{
  "d_model": 320,
  "activation": "swiglu",
  "norm_place": "out",
  "bias": "qkv",
  "init_std_qkv": 0.0303,
  "warmup_steps": 90,
  "decay_shape": "linear",
  "final_lr_fraction": 0.05
}
Each number is 128 + 32 x the weight over its row's rms, rounded and kept within 0 to 255. Layers, rows and columns count from 0. Numbers have three digits each. The size before them is the row's rms in percent of the matrix's.

# layer 8 MLP down, 320x1280, rms 0.0433, rows 126-298, columns 640-719
100:096120114221183085091136114141100105074102101114120116069164133133138186129108155061153104128135138134144157131159106163120110158132132181100115123099154168110110122137095125119130110142147070119166101157130191125132128145122131101136155113
099:150137205174158164117131166069163154154165121119183106120097101176128072087151201099138137161152182134133050158114122183164108066078130105149089181157134139073142192120087138133102136095102140121100172114146091126054090121097128047126125125
101:123087136132094140042152119160140136118098075202171118074161105148128163159073142066119112121155092137110158130168134157118168105099115132059103168117131110059121144114151055102129140124097138106120102138116165062134108148122102073182146154
101:089118097107190124137170145155119133097128119143063131185085094159102145100120128141143102131131176168126086118150127114120125125169131127163130178130110125095192102110110126159104120123105161122194144090075174146166138109155123160121138154
100:126094155122083156091184147122125127157182094156152097116115107167103122131085085193139074152117174179146140160097024111173114181119136134141151140117187120079113153137139162151161123168094182118116118115081143111164161157128155180115143159
101:146130180116123164108106135139095166118161139127132148201127140151146070102101122112072173141130067096112123066112065094178189126119160106148159097094084062165170163113120094062164129129139138150097119148137163124179136152107166121099126103
100:111083174098137095088120175146122137113138121093133073133140149081177156117182138189108083188157166069121126109172137122083128105122143109126163156164152125151108182106154130137090181122176157052112144114129110110162109207104101145124146152
101:138125128150137136158161144152110132113106115117097125144154115169121147121096118135120084155173141123064105119096201198160148134115091139152111136107137133137115084158180095187098156115149071126166087057162087149140144094117114065160148064
100:110179170164089164107102108177178089108156178122073129142146134233130165123117161085141139093117098105142086091134136183092143064119118099148047120094164134072130189073159083137144162122091119116082088124155099112091097094142152112057168115
100:147145158129122162083166148135161130085111137112122072116136142173153200095103120174106109147149170110169148164150123114153158125140116195122149108087088140113118134183123181128090104121129137140146186071195177144130186129139129146120118111
100:108117083145142105157157156117098097134113079127113126147162131113191121151066083109060089126145096064107141138130160186152116108083101124119156074154163058078165105099175097121166158184125116147094112067129127140152131169108093150101123126
102:086118140095180129126130072083119130069142159112134197096113112057090127086112065079146150141179149159118140117149124110103131162133112040153151104157144159147148065086121105129151159192167201102147120105114125181168113163128155088185163084
100:129143085100100144130148187105151138139108106108113201146137167177142129119111142137120115113071116164109137115100129105088124037127137134098158162116168156146186084112159153141185147178158159149132163163152098099141126127141109071097129166
099:141117106109122178144151092081223146142125134141132108063115093169126128085170151142153117099143073151076183159108119146128109171097105120118136104136048127117113154137101122135112065114125149150172118178130128174147121166134209120170084101
101:177139150109110084149111105120103126146137150145122164087153155147102185126187169036095112196181114116138132105139160110128115127118166091129177132179143079140132125187126132169058117123113140140111058133112069111122096098098109114117119134
101:103117135126080102068078098108138123169123130130086107128135123099173085140124127172161118122175096077102169134112093109194101131068104109084082166162105085146124113130166095126089125142117052163129090080129135104086123087175071120136105081
101:081164101129111125151087106109089152139133123143134115143130144153154097120082153094147100135114134124081105188111158172052144096096086141117086157159116085087112144112230094112187135142128157189086148142133164146114129139062181136086170177
100:082121195107093076153127081232107138128173185175132116085117130147108111109149120140126069151138162151112132163127113164165103104140050123134125089132134122163138171109085150192068151163119115116142184141205107071178124135075105145172095139
099:101110111144164111107089157139167126131129087157099127164130090151106116093082051118132146171120131146155128108106131170101110129140150145117152150157095145112099124109137095138113089108106152139109191096129150165094111154134111123145110148
100:146149137152077147207086140155102163166135187119095120144096141108181206140127121142145110143109183156172149157129148180059124116158111154138152198075090094112171118092117214100149183180078126130122074074126116183117157096131179105126098144
101:098125094134090117115099139123098120137080204115142069155191124136165131115155142097134089153101202140125131117078059149116127136128066149134131100164131054129145174137164117154167134163102152140086109109090090120087158059119085136118124078
101:161101026150179166127155108188092113095128084077143129134138131072117162111140166146160134170209091156146076182104090111126121098168179156158178124129098171048170115156210100120073109169127168123123117133110149077125148121176140088109122089
101:130133104143104141133103102107085103165116131090137131138110101152134119147092089091142156033167119060222102151086135116097170095138169106128097099170102131130120212115159149097117156073118118103072144119170103138140140149117059129084093116
100:204107129104161132099139134151102112107117148086130152064160131137124093129103064159128153141052109139117092100172126197105139103130092146090058109077129114157148148138143104132185091079153163139059109163061183164129118062104071119068130162
100:131131140130152126108115151119152136122167142157136126117129058155103162107107085166137074116138125158150140138084168116175107162137135129058164165142174112112177155077119136096097133115120093151140126125157142124130161116078188082150126145
101:180113133122171095130168152141158118075106032138064140118175136120113145091119075109137162167142147115193097119181106196121164206139172111076111179102182155103171140149152117063125117096153107100134150123088094141118126107119107149090170110
101:167125125129125156083148073164115122099178150138045094119117146106061161100160096121159188183167164093154093094123160058111111114175158138124131157155061152170168168127209177115090087114099099114178132113137057138128132123135116112117140193
099:103173152114130127125197176142101124133087132078122099157138084158071178073139109112125113143166162157093156073126115152141191150148122103178136116138172056125108083137132181139160115186090154139137140137058155146137130110157125096132105097
099:110141152155108119156091163128121135086124090130180112065095113085119085127059105143108153145180149125133110099118106133109127139124085100132066075080147081102194188123139133144137105067139110106203145108165099173085157070097118136056126147
101:145116131186183122125146155140142128056160133177175085073150143111124197122071056160108158121092123159136153168145132139103147129157106118129082118089080095121161137117155114147157190140135123117129173165152185124097162170130099102108112133
099:173135106103144119129138148183126079116143134139073149157089183096158168094080097158169112086114094095163141159109133131189131133124146140140162126103105169134109142146172120111115170152099066088071146170125155130116125092122156166112116115
100:181129135137095177162159119098128148080162215094153102154125105108115109153116083155101091134092104115125142141126077048084126118114163106089174139112138125150089093134108138151120092069161144098174091142123149156115170129131131117158093130
100:129146115137112107113116171102182091217124163120125138068139211156125115086145138097151117128170127142129120125145190121130191118170175171109136127175167112170102159143175136177122138117125149119151122165125129187143102071171123170185132170
101:104181098156120119047183059129116143176151169175079141138125169113109122031147119109122109089115109136135150161145132104150069133111205068122113115139123145125104133142116203121141120110109097145113210161176046141172107139120101125167124146
101:141143110187112091087141159175151100143146147152187140141131114197110156134151136119129167185112126166157110080082164155183100137096099112163138143127096113156184139070180141153097086108142169095167151174167137114176141162145106131060145120
098:125075128159099122112124146169159119111123108122124111104147144111192165108140098170128138137217123162108143107111139097100092164083138112100126139071154092178129147111177074128113089113109125179140140098118085114145095161173095127044100169
101:097155092144149152216089136132141139140094157130194116139141122051067106131132105167143103156134125153107142158130126115141108103136159140101102120166127139153111171140087152104170143147134160086098155142102189099203114093123157152113163062
100:118092114115088092147041128122111142133140159081099118099055173104115129138131137126110118082112124130131136141168131145129173170125167136176090128168144126089106092131094195103062065071118136116100152139184059102054106089123112107138091139
099:130088129058196100110146154150117123154102125105099108082159217125137121146090136196159138159089157071071124149167118140127124105174140144103103125176143090073200118148159105101115070090122092197140109178120165062132141132123140113160169087
101:145094084147172176129138130046135129142055079109146174134175158157107106162114104123076129175126080134134136151160138143138127174114120148157118142147114093155128130138148117120133161139078165111114167063134068129134165138144178157119127107
099:189162084147143176140142148105140138128186107116063076142162119144095110149095098187094131115057141150080176139104099189122106119174191092060146098118124075162203132080149146108110116119148119119083161146101120128110131134025160182115159105
101:111142142150136182094080143097132127142142184183107117103113168182086150050135096180123123122119147118148104149119154101175113080095152129071142144110127129089142142119092129136149132155134115135080133085124117105152154151126143122136113078
101:105105126141121148145068096159145066123138095117116125118151110166080109133137120116121153133134129097110125147120113208107188170127140098128121157159076137125133124148142120171089151118092170182132110168159088128130107097172143124151164169
101:178147111141172093156052170058126109107143122103120146134074101141110119086146112158208137067092191153156124155126072129143153129137129095138115089119121116151139180101093145098151139190150093124128113129131121126158113133153141102170101125
102:213165136123138173156174136141096086167096172115092124117092119146100093119133130145211142114091133129113154161098130084134187133140139140134152143140181159170111143110145117129124113135139054055075094132184163113114078136128087101180078186
099:070105126106145071120118184096045156113179165171131103097093178071133144135109066168105155121106149110165107159159159109141154132205176089141142102080072149202161102144116146106176099144124108085111159071114087118112153154067149129094125160
101:110128155096155135146106122106151107149147105113140133147160073105113121101161120089134108099119139087097097097128109125172172073135159122110142184092107154123075122140123062131120156155120108091087121151167071122120128125193111138096146133
101:210172159150101117150128179118113157154132116106113095087123120140091193128190135138137152117158123116094138126150171102129170139152164096091072154163160119125176139155142129154090080138167114130128117111181115155093127190181113157186130161
100:112103099092122125148112130140109085112165077068132113165080129105155090175125126120130116163115085135082088156151100056126150121144119189099094158148072183156177108089119105160213070146132107143161129171168155096117160138161165101149168076
101:084096126108140130176163121148154127055126167141187183165142131139133127152143118142165115101182120124125103109150084132079181102135097104090143141132149193133115125129120151148081155113176156119156109151111154079148103120102117133123108150
100:163129082161083158137156154132133122151118113141120173129098159107061160116129104162104083129149136155164121111169127108132129118129220159114125077145194111116137118113123140150061149101176100124170110104125110145108102088118084153110076160
099:100130091168066165151153166175081114116136100130207118127117124167168129135164167130182144122081094103121146113119137062120048117116128151093128131142159143190171130032120134115134195157125152113131155170129126117121141092088138198149175143
100:144083172126049115149159117192196162090128137071157129139104171119069083135146141156158100115096153080134178171122143160102120117125197087167133147159146165109083158071115143126176076076166110110157130038178147135078119153131119143100140117
099:139145148154161102149193164093120113131131124111088188116079133120137092142099138127146156074121109117151033116116134157140127150119143143158135162129134101155075113109129122081143119211115111084147133153112145063144089161070148154141151130
101:108103193060150132088163137182140164130131126128089124176047117122098172110100118129109113102122104155107174137117120154078085074128107102193064180123074095129149084126120172157169191095206166143098159156129082176106107118054132217111115116
101:142149141118120124099154132149062135108099128118136143119141132133103153103112103126146163186129104054127125131101115143094136167144100077145131123058097140125157117104241173135176110085131136081179137121066148137163112189153045088162130195
100:112118162144192168099162147122133142162111101109135167186157135116161134118174180097091158082109121135175097137139098127122093150106158098157142129127100154188122141130139145134163175094162138117125100153074103104195146117144112103162100095
101:143125100124222110107093081117131072100166120136085113158110087107126191173180119160102123074149177131140121088148140115114165137094134115138116104096129151134139158111122126186076174133155146097183091125147136110106106119122177130170090096
101:112103138103097113143203144137177072128142169096066155130110149201104162106168173121076165136118130134053160165128113110137150100150106144176177135083156123158094129133043133081045139109141116133172132117181139061131092145135135121103116213
098:126092102126149109108166053130148161198157136104124109145168111118168164145167086115129145130152157123110121175101137142122148130174167108111174149185046155134103137144104145161082096132143150102148159158123116107106120105143138162133181201
099:143072145170100119090101126152134211088170112122168124153171132106103181132119108138151163202134152176062083168176095084119100087159152139125122168138138173161133145113153102112103125168131106148148093093133083157113099119210178133072060142
103:132145094061095190122181186146158070161159133112105163134188148079091114142134086103125130141096088095155118120132067131126137158141072128171114172101167085115124154084106162178127164128053143167142168157156114115156140104173134189138156094
102:176135135100138118074188138134077083140121125149154143168159128174091093105142174100117117206164174104144132095161100143138154107101148153191138088103171120109134064148051127122125152138123138147126124117122167136128091110181146187155161107
102:132125098112147184108096107116088128147157120137153126116192087138129124112167171116149100138130123108096100150164106109138154115119117125106124115103114113101078101126139114152061139115117062071111140103154115176110161103092101141076053130
101:134094082114110077109122060136131108168111092118172148126103184158088145131125124130157086068135073147056087157175080076143086206133118129132130126184161084091081119104059179140185085105126075100165077169146141107125063108145105086180160123
100:102187134146116195096176128188128115131144167163130152130123134103167137181128147147113175170167131102130149124150183124131092143114147098128169141125167134192104141115146138121152093074124163083141097093137150104108142173113137115198146181
100:136122096101139085125105129085155132087130097106126157185127161056145175124132142132105134174137151106127126139163120157114091158107168101059127127148087155102099126109127112174161098147213194065104144098117114159101144122136148137163120112
098:112128190178145161132133137086136105099141159097116132140095084148123115119115181153109120117201147135112116174117150142117135176100101141205119086130077156181125147125144109099147164180089171133158145105129089123151125130147110152154085157
098:143067170129085086116128107126155119130166115127100097147157100145116139167079120123114127160098139128163156180132151115082116088143113105124089078103116130096110101136065144108135108098115106153143160187149113128114151063139127109138157093
100:152098139079111127104177145142097112066098187142151149100105150031156100130150092116154120068109093124135076147158096140168138090109108194181142143045149127151127133142143078125131151114124208144059203099131145103128137084099113109168179183
098:081117134124095133114190120154170128137074099102127084133135114155132137134132098126136162132122164110072091134162142149159127190152104088175096118094143153111092123100131164093115183126088166110074136124085134094138211115109109148117104111
100:156107149099142119140065115103135200126157070091160187125122123140125120099124161119188107078135099113100118144178136132181182126083173150162214056123140134162179122159158140117115157150061112130161108145145114154117104138122036112148114108
099:150074106092085097082154116106102114125137049160093147166134122166099154147138130120124084125144098123185134114127102119100186129203179084099114067106116152169165169090165154173143102113188113131157102144149072128187089138166086082154118108
101:067105169172094118131109181152124143134088168168149134092152122140088107121132124106177080110136170148071112106088144121105146103115144156136131150142093092167081140101123135048103140105126107149107100164084131118115164122114143131125053153
099:137126162084099119105147090108155163117155084114147161146106171153142168114099070120128107143143090089167085164126074062113088123162134158086096127149119125110144158112155211166188140117126170137155146176127162127170099168095134173144161161
099:121123208078159109098142132161181128197134116155097132121115132129116153176060077126138114105095129132144087162121147126077088109082131171192044095055167075111104082138088157155137156081171151104158162125105132140115139099128133085123128138
099:139135148165131126125103095142081060111160143110161114140108185165101132166106049143123162131130197131102147109129186141159176121053169119172146137116185156208118130092110202160123122122132130105128142064110135128121116111158157142154176097
102:122171113171110173171132099124116152128069171192120145108139132124193093111129117169133190134163200128122159100091138084125153149167090145115108099160121146112118068154147101112194133093121143140086127124140178173124095193167148116163127158
101:084143095135147129119164126096157115156116097132110124203145104174153173094216122122092113159074121059061161146092125119093113161105124095140151115143132142151151108153106159097077109084115161168183093084102102150093122121153084145093084114
102:072125122139189141162116183131131160156133093109124099157127124120144155068137159107090159097101131177122131116153114102100149119094109153117125173111214172140121138144139132093126171096126220108125098100149136136135113110083144081157131203
102:174097134091165108149117129128126146184135156170106077100102157143183116148148137131108123154108165124184136182149100168148098163158111160124105146066139159105128116039153110143082132105138098059176100125169098136153144083098109151139146109
101:163137137157146148157071131132164149121136169100129138116165061109148083147160119210108130189143099102128095086139088183161104139121133127127132093132178169121117155159105173111141144172128133090118156104174081106059108117114105142111079131
098:108110099090057116135122138170159132136127172067129153140134102166155165143128111104155116134136163146101111144120195191095102138074138125126180176136136149062123089136133105057086153129116136117045193176096117113141089103097157079092140112
100:097156124132140146126133144146156123151125137145180113088178135127133081080091122124172115130141119190093175128128149102084127111153137117120191111125157144098085120099156148154117172118128120109093084160098152155163065085176107160140157175
098:097130160139127157130161119137050115181115150116139120139159117146080126147133150175104115116106096146093081110114124156116099126122088125136055073127183122135147146127135167099130140175142078111152105127091142151120151138151137084053114155
101:143106187096172109131127133120099153102119139132147103108159090141153139141107120145096103135127125176109164121142104139106163097155139081205107141145120163094157146109110155128118117171170057161139168160133141159166104121116214089124158117
100:184116122128112086153152100134135159089093140077161169130182083118152172103164101088139154137086175136108165111137128158167150139137124157192168141147104097130101119168079120124127187120087107158119171174154101068084161123164117114105140145
100:160146180121126166088109107107170082114147104096103141166142116144148081094163108135160150098134138101125132142088178091166152103152109107126167099066231141142102192129127157172138108146123117148108163125148138134139151124112135097124139176
101:123160143127134119105116129168094122097167131094089073051159132145086134096149144077183113150112142135060148147128118144148067098090151200176191128099072141199131137094155243128085112115096130119119093086156135101127142128128153099143124101
101:102142116173173134076168119111111158083131190128085141151154135198107073136122167064130167156189132146129093079193142103119121151068134122133119102070111112142141172110127185104109137146207124115117119136156150140117161094167134151095093122
101:120156165109165120182118074125154083137204125166131117129067110073105099138099132137111145131173068093132183083123124074152120130113160111109108145018172107120151115081085124132167131121111154118104163166104103117117121065138120121143079130
101:110204107130083081134136168114117067087179132189118105197157078158090089106101135145120134103064165128130090092130106156108135126109151131083124155101167159122154155091119134185119124093117144104131140187113148177072132143094137153090153102
100:128101119119138191145114147176135086147154117175120169135131184133117125134129101116120157123087145150149088116161095180143131080105139213127140113130112173169157092142065115142149136166114129151089120138058150130162136112144115124142072134
099:158131163120093119082111090190127130127131137179132115115127142127110136083134108146117150184139153119132080100153150183165141202091115155100140070083156142108118121121103144123107176122134107174096174132071133076163118145142162065179134101
098:047148172126138118160111120157194150129074148162194039184121124148135170125107168210123083155126137107150165096151097152157121123128098190132095124090124123119172090024134166103165118123107133168134137131120078139100149121103115148063121186
102:152145096088128137098133063085168122116125101124073132161076115106114215132120158098091143154156138116114158089169144151130117139162154148121143149129162183107116117090117150157091063124113141134156125136072164138096123156150062179075074102
100:102105115132155131115156107133134181102163120137129102143144110148108089152234144095112143132115159138194119121080133138069055176132120148153135180141146093120090110079169118113148175092162168135139078139144155092129090165132109080150166123
098:141150143149131109101137122120097153061147114132093099113176107194138138167123102089121125158090145143129142167111132180185107179130138088111177152139166199104140093091086155134117073129152102165104125139146083126095162144096097127085108155
098:156117119154060121115143085096149128136091144072101098076112128157111127112146106123124139054169122106181112177129105192106119132165073115191122173052161108109154151138178088120114145160089099148156108171130148089101195043112075160131095067
100:117182129125155145139111085178109131115189106103117137097186156109138132148141105169152128143106161111082125159098105160150129161103115068148109133099117117122074164077132123115118178143118141124138122164114106109105119082119188123144165172
098:108094108183062096098140057138177220123112119157084133049083139133133097127155075132202091112169082110136083121130143139155198132126165163143079121127080151101155185129161112132118143196131150129103152187097119167137116135116141115117138191
100:153097155167147160127118076151090177158137141148137197103124107104112167185122052207165164154145139127174124122090153097115213170130144150181134066133082174150110151151160103157153127118072121111152077177167091081090122115166119114142131177
101:106195140142184107084150161108159128085090168092181143135148114112111142099090173105137150188112096174121161134126120100149093151105101107165050113234157075176158137092067096072064121164171108136141222121098165158142113132120165089149104146
098:193106123062131106147036167090167124136152130142158129079143121118113162126142138127143204083109066105093094167172173184136095106098094120154104040041157112119155084168077096116114185139110179108053047126103126113171126145108139130179176141
102:071139151080143125129119075131150132162134124141127080116158146153137147103126101118168135096129109146191071132111131086125135113102087077126070128098103094107190128131155109143157128111153165147187134057132158174157129140139124155147093128
098:119131135160147137150189115125103127122118076088107132076088127124181165101110098153142068093158155115187077096157171139115094138120167104130139095113116110156101126100081123096154169127167128135147124108145120169045085141086152148083169107
099:180117089073098154093161104125095102087121070099101118088068148066128119132142155114131140148107140109200090104147110165143184103142156114149069113123094177182098179128123128172120132080157133114147135108149159122098127156124117196130200149
101:113140106038154173095129054171142101185123143137152176183147115112118099098163148078052119133159174110112105179100129161148145133159150193167189101084158116112072133142097110172087136144163189146184097091121172140113065099148135147145113079
101:122137117044131153083178151111122138091157125093105089079100101072167089098118109107129155113170075100152101128147148130131087040170139057165167090113128144122166056114135174121101105184130114157167109119107162130112132162118178125161127130
101:121128065124176122106086115114091111111130099113139130087110166060135067104122161120058073058147096154167051113128137158101165127149119131093174096192100061107115142171164125111110112121196119089135101125135138127122105144075130133126140140
099:155206187224136102134153122147115145075150138116159156114102121097087129109153127092119140116156194165115095168165154089100164093088110124128158119139173148123102131171104079187096132101118101158097154093147125072145102163158148098108115106
101:114168082097103126124192138162090130131056081127073197104062120202120187147147065147138161179106128075145080149097145155138169046142136110125199079159171076113114070109027150084127128116147159113100151131205086127181111137101049174116088178
100:087159062148138113104112105101153090146139108150117126154126120186087162072126150164103182170132084064092126115120176104132120098094154096123175101069106147074108178115166116167134160080078122156122059122163117135154123111060182135179087078
098:154134081085136103127116090153102143128163121097127187155144122143108071132116116116165120110097128123106090092089179108164176189159118147152195148115112104120098148124099134142112131112115161125138127168118169114147056129134110072174114148
100:185035128172062062221100064142135192133130175029174175122112094113171096139132132125140153120215153188104189122122091152081106175173154125112063136157085131116118182132093097157051127096176123155165141100179138147117117153101093135122082172
096:054125098102116122133153114118105133098079129129158079069087104094139153085090076135156102162167143103122091077158101125085096127106121147127101099172087136154118100131100132112145144150111144168119132089170130153163086142054147074145157064
101:095091140103087126208094146125128176151118085116031094075107109080089148080193149124130131127121148141117119075098160113136047147112150078098102123123076170150118174138156116102133161111147172120163146150105111105111098180101107059094120106
098:136142133121157126085111102150164108214128140137126150093118152131203121105164147111120084150104146084088131123118149167061168115116187103125049115150101151080131128113113128163161086138134095139112147166170109102104189117138114151159129109
101:159113075161160127113115141096076065127093108173142146127090086166168081163131150125130111139145122091146152107099125147115156131136115209103121113164138180152103123094125090134093160108148105081097122088096152193110128133084118131104120151
098:134154098174120181129135123141126120177130141120166085128161169130111129082146126069095160178131091063167135132102148172112146118163132093130138120107115153149160159122111141150176144117113120155150100166100153144096090145155110172150147143
100:116105159083141159088131104116149146122133148103099157125110134144135138146118049129151116182155152161158095093122151105063135110099097126044154139122120182102108151181125077101127117140112177079186124146145134140126116140141147110086132140
100:096115115149114055172093112086141145131124084158160145112080167164087077135124127165125156175144129088139091063176118167127095103117126115205123101105155147082166124165122166129185127129112096179150153120093106130112179162077094141121109107
098:170103114127141152122140068150078115159137189084115154110123169131139148142130115115109144108134150093094148140137152120119102145109114166109141178149129103096151155096133104168150105176110134205115140123187159089098115192093084118172186117
100:193111100168148118117112161122129100105136126149151072074141183138066088120111151058128103091102084132158127162150100073096166074144132079071089179116184139092158113135127153124129124098120144090033162133216156136154076172098119098159083122
101:115149134141069076097186103114201105111127123108089140143152108148153163174059106149143058171135106163180157147102181106113169091081154125146067107126156116141090073180107130145127101129154142086197118139162114125120085083061124113142135149
101:115125157076122094120138137128126095182113147113114129150115118174091130080135124084148098140073032198079055109129100157149097099094105140107131177102128118143093149172104156100178152103139094151122133149165117095105129142087165128140078156
099:127110091116108075140136075105138140127092058142144141122097119163100149140122145116147115100173075130101070151128130117136130104065122085107061132206124148168179103141106105130131167162173144142121036139193156106162079129151093133129069174
099:153139101069092090125135089165107119160198136116132121108128126159117156082135112184126173187088128123181075135127176103079102113137062138157149073091204083106154136109087136157134178096129106160128144134139141128169141181142106117189074145
099:081120212156140111139127132084099204137101165206131141103140089159163143120111114099188184143090107152142143098102102154141129148148138133199146115079144084098142144064073085133108110149132112124108063125140144147126132151090080152126163139
098:161146162156196174168118124150126100094106118129193148121122116156112141160117182087159080120143134063154098157058148167156180093134120158074176108100106093165149114078139107105077138079119172189141190112116092167132138135097119084170180091
099:117165156125171120156134116159048123125115184167090148106141125086117164166093067094083139119136075109127028197081132163086145102154132130071184102151208158069151179165153096120184153096130130115120130103164147112129115144163156116127111074
100:123155117074148112147156119133156173175138120033105128165123121112137163142101184130181091189108137102086155096144152071112145148161150186107136169151075137150078147165170112150144147089178163122100102140149085131137111073128119211149196161
101:049101177158050162120130188120147108106150152096128088070181136107117112128146167132140158141121143145145090130132110145066106146106111106081150073094108149179122114138137149075100122103087115125091123089114158109108078136124089152161085133
099:105127230111101111129083075068127060140133128141116157123177145104144138098109127115051102098124089104150103115113133118055131145087145068117129128153174154165106101117091156113088129124074134121135165096107153141107118125118124134143131130
098:081112175147147120084123090122089148153102116093148157115104176163117142166133141104100077133089103110120145156149080089045116127093134102124109159130103154110135187126108082105118154128154139139157126116163092074157046064121126136093069181
101:085158097127131169135083103155125127136141147135113145100097091165169026078171116130110180164140151167136097080112138202107172103093103128155082203156128073094145076097107144108161139099101098086128139146110179163130099057123143110188195116
101:168126120099105158067128167139167126021173118127142169140129148125053078104099129182076125133069141170130087118174072081092146110127099125122090146126087172152135095118138156138103145125128183155110130145155144157098117108097153137125144174
099:106147090087175121140062097171148140158185120138107135124165146140182069117133077090129149114099113132139140108079140161097138109151166152157135103133091138160104120134166188079145081118143160133098145198086122081123158156078170226147155112
100:116144156154136133154134149175144115154144149083098137168111111138105111152132111132119115208148108162131119069146124101134134096113133060148140172163112151100077097150096129170154112096146071138109077190169110049158144094159116161100170105
097:105096066167156068138117140128091135200087135132124091117110167150156097125080166152145123131140109116143121143159084139089095135146141128156048140165135086107123139069141141176123167146049130079136142100135177117146158126102100124109090158
100:117148133177135131112151123101097130132186141124107115087148122158093181129107129125177110166122099124153060186112122110166172107178066106163108118158135137101113115173158130140153203094089127110068145076173094120129127119135089125189144138
100:128117122166116130145103160079088091112072110136094084178128184075178175124071177110134105130162127105088143193162105119143152157126122104123176146138116112161142149076100104107160162168089199181113093110122139112128129149148093146130077113
100:117130113106166231104137149077126142130163080116123116135125095163183138140107116148140096122103097065092085139137155158101125160125138152111134075068162159135127149119108095120100123090168140113053112183077110082151112125092147118097141138
101:170157075146140153086118156187094153074137138141134125071152109143116159153105179161118188118188126102163210158126146090173131121083105093169084111068095116087159135154069101112201118147130117133092118168162197130136161101070107129089097132
100:190111108114098147102144141128133146099109129129095090126153178159098136125186095111089119174197163126144125087163072030117132134187142111094168145106067083155166175105106158084143160110142093200143156112154120093103119111079162124094113144
099:097161144155169190140126099131087077091116106155129133082180111118186157102144079128147145127070122111100125086123160125151121145107072143123142141122118116149135133130215168154037127111099117118111092108116107176089167134147110123077154099
100:111100106100153099113177138153124157158116080113173138111166081111103125093179177166082158091138121123117141168071109103096093103097115118118153154140129111122131084138113112119064149162135106150112108161120091142142066172116080105141156146
101:145055156090131060120097133204074076206178151087113169156163138097129205168134126153114152116140093102140092076185103150121141161150098128082133095092178186066097176161127106113113068069139108144107115108093092142100085100111135110152169119
099:067120131064128124109148100132090107105083161130122177099171124114161124154127134168113096134104162139099134138125140162141113068135161110098187170174085117157142081151128145142103174124142108113097159089146100155097062141159071151179059125
100:168089126100138155182131076143126140108115186158154171190200147133153107120117135164122162134160085172096149083166156105138069170123138168187105134117109162116135088108100117145156102074131123138137151119129146118121153208141071134075127140
099:122128166117126127123136129081153068083148128139069087135117101142143160188143055135128139189178137075103140080159140147130127107104114166095090078114156073120121192127134174128166082148125151120164095122126091164113183168107205102113104115
100:103117098169076102105089123128114132110173140120131185122131102172123140167164095127163088155117135107143134069169141113201109085129115091132146170177054112148107163128149111100143097081067066170122134165161133132159172155156138131124119117
101:123128140177148138119173151121150154105142133105127130162139091132174131068149133106090184143108132142108193105144139162128125156064173134145104161155148084176174143066121115174151126144193074094191081128144099172166108097141120170110076191
100:121154093104117190152094119158142194161197140134112137137115113086137098057172157098114149154115172114108134096095131102122177080209108138136156164091144158089153142097112114160128126125184130143117167140118140106118079141121154159128145142
100:113191124096131169093168071138117090142171109154146151110121112111169066129060118135148165152112209116169154096109082102154106104103110108097147150067123122145145125037172141155154133118122204154085163094149114122213109125091157193082073140
100:134186120151119195106066151117104114128183117117118082110099113090169184140143097119133126117081128102167113095141123139149115170079158150134081122059165089165110087100105127129127118107073170142140153087118099108095135131160107145164086157
100:089127104106171133111106131112150136153165114186113088120130107112151142115074129184158188138174151127220117104127149091131108154115110162173135153156106085093137141065192149119121181122200093128169120144115148111179079155122096092111158101
100:128138170136123125120111119156182099156080132082106172136142137090198175167192193094128155110131109123132129153077112124096050152115118141101184101154121139110144090176153138093098126123116129094195119171123125102100086153120106125108101145
101:143112170130142071116181172133091206097099193115156136100113183161128149110183062125184115068081142132110173113082093134139090162148171091162088106123067126104130114117121132111131142117182133117106163139096062134178138129101136097146104163
099:154126112151153121124165174141071080163161115087121081184097159118098143066132158085099121110085156085122106097150175097103096126169090108167138150152129150133125053121093143063085131106138146133152133164113101086153124088159140106106102073
100:141138104147142166100128158130095161103127119145115122125148160187144229177089145111101176132126117133182088168163133112140102073180134188126085123123107120177092061105135111109098140146162154094125168055146142067150122165130100136129146152
101:153100136146086102091133082113087184121103107151148159135122112121119150145126140123142114130113175147111076091142131136164152106124117155161203132109113140068094116127082099115120102151084096176083103129182077147096093147099125094121182135
099:088089089082098173113164128194196155164087074168133130107158155122129121125100139139095113139190124143150128131223067165070195039133129142155133139163104200144111155132115114147156170116129149184099130175123141097136096162104105117109142101
100:101156122136128083129031098084128122055168134126115127158141161163084098183116123194125103121158122194148123111076089109175131199110107151109146127115150160091188115100178163094116097115114134162136109111139113086149093078085161118146132110
098:075152186088110188107146111127167133147131156080170175162156177198187147141111049201127086142100182125112174164142117161093116150133082150148164176147106100114150122125131140130090151099178165184137151125155207107147109069179074120121071151
100:109054123095115047202117164135130144169099105118109120086164160167123107085057181121142080130152109092144109148170125171074176122095109160120066144152122132100139135115183137155114134101132106086150166127111102101124097143082102125164129140
101:148085097107108130063117135089089127133150110100137128182156108125140137114127072142091147114053065072109153160151119161121136052136168101117100164141178118101087204132116155157119125127178078150134134129123091145091150096190098125142165188
099:101068127134140082146111152088128172110127170185114188156118127133162096106091175162129097149190065144111147163205127114165127172169112114138164081156135104116093131142134160135121139096122069133145152092197128128123098124081179063101141189
101:170136098172092094152173076106133114164120108105117144165137123157130100112099074123076125097133116092083144170132132177127105147076205098136111156145120096117100091166101079104166087137096161157188166156144089082152115157100139166139092190
099:125125082077112166116109126129134138141139161145089107148143128023066120110161135180094118123073112138148150148151154185115118118201144155159124173148117135073061085156163116108135095103138176104187107069148144166086192076116129127114140176
100:140121096139118164111131153116131081110088136151130164169142102160095177152127163118106182130146106153138154110180118110083114105141130152089120157120101116167191154095113132113083171095104132150193142157135141140120123125086102139096126080
098:126128130154091108059129101154119128079118136073113148098159078127105174157120090119167163110089085131157114127087167085168162113130138138129159130129124101170161085151135120080100108140161115114130137138138121118094197171125129124133121094
102:116114117049125185174157147163127156098173104140128128113074158137164166059174121110173131089159088181092156173160064154120113099100197115121127139132114136148142107120124187114131094120140150147148065148096116066081095145117177088128157103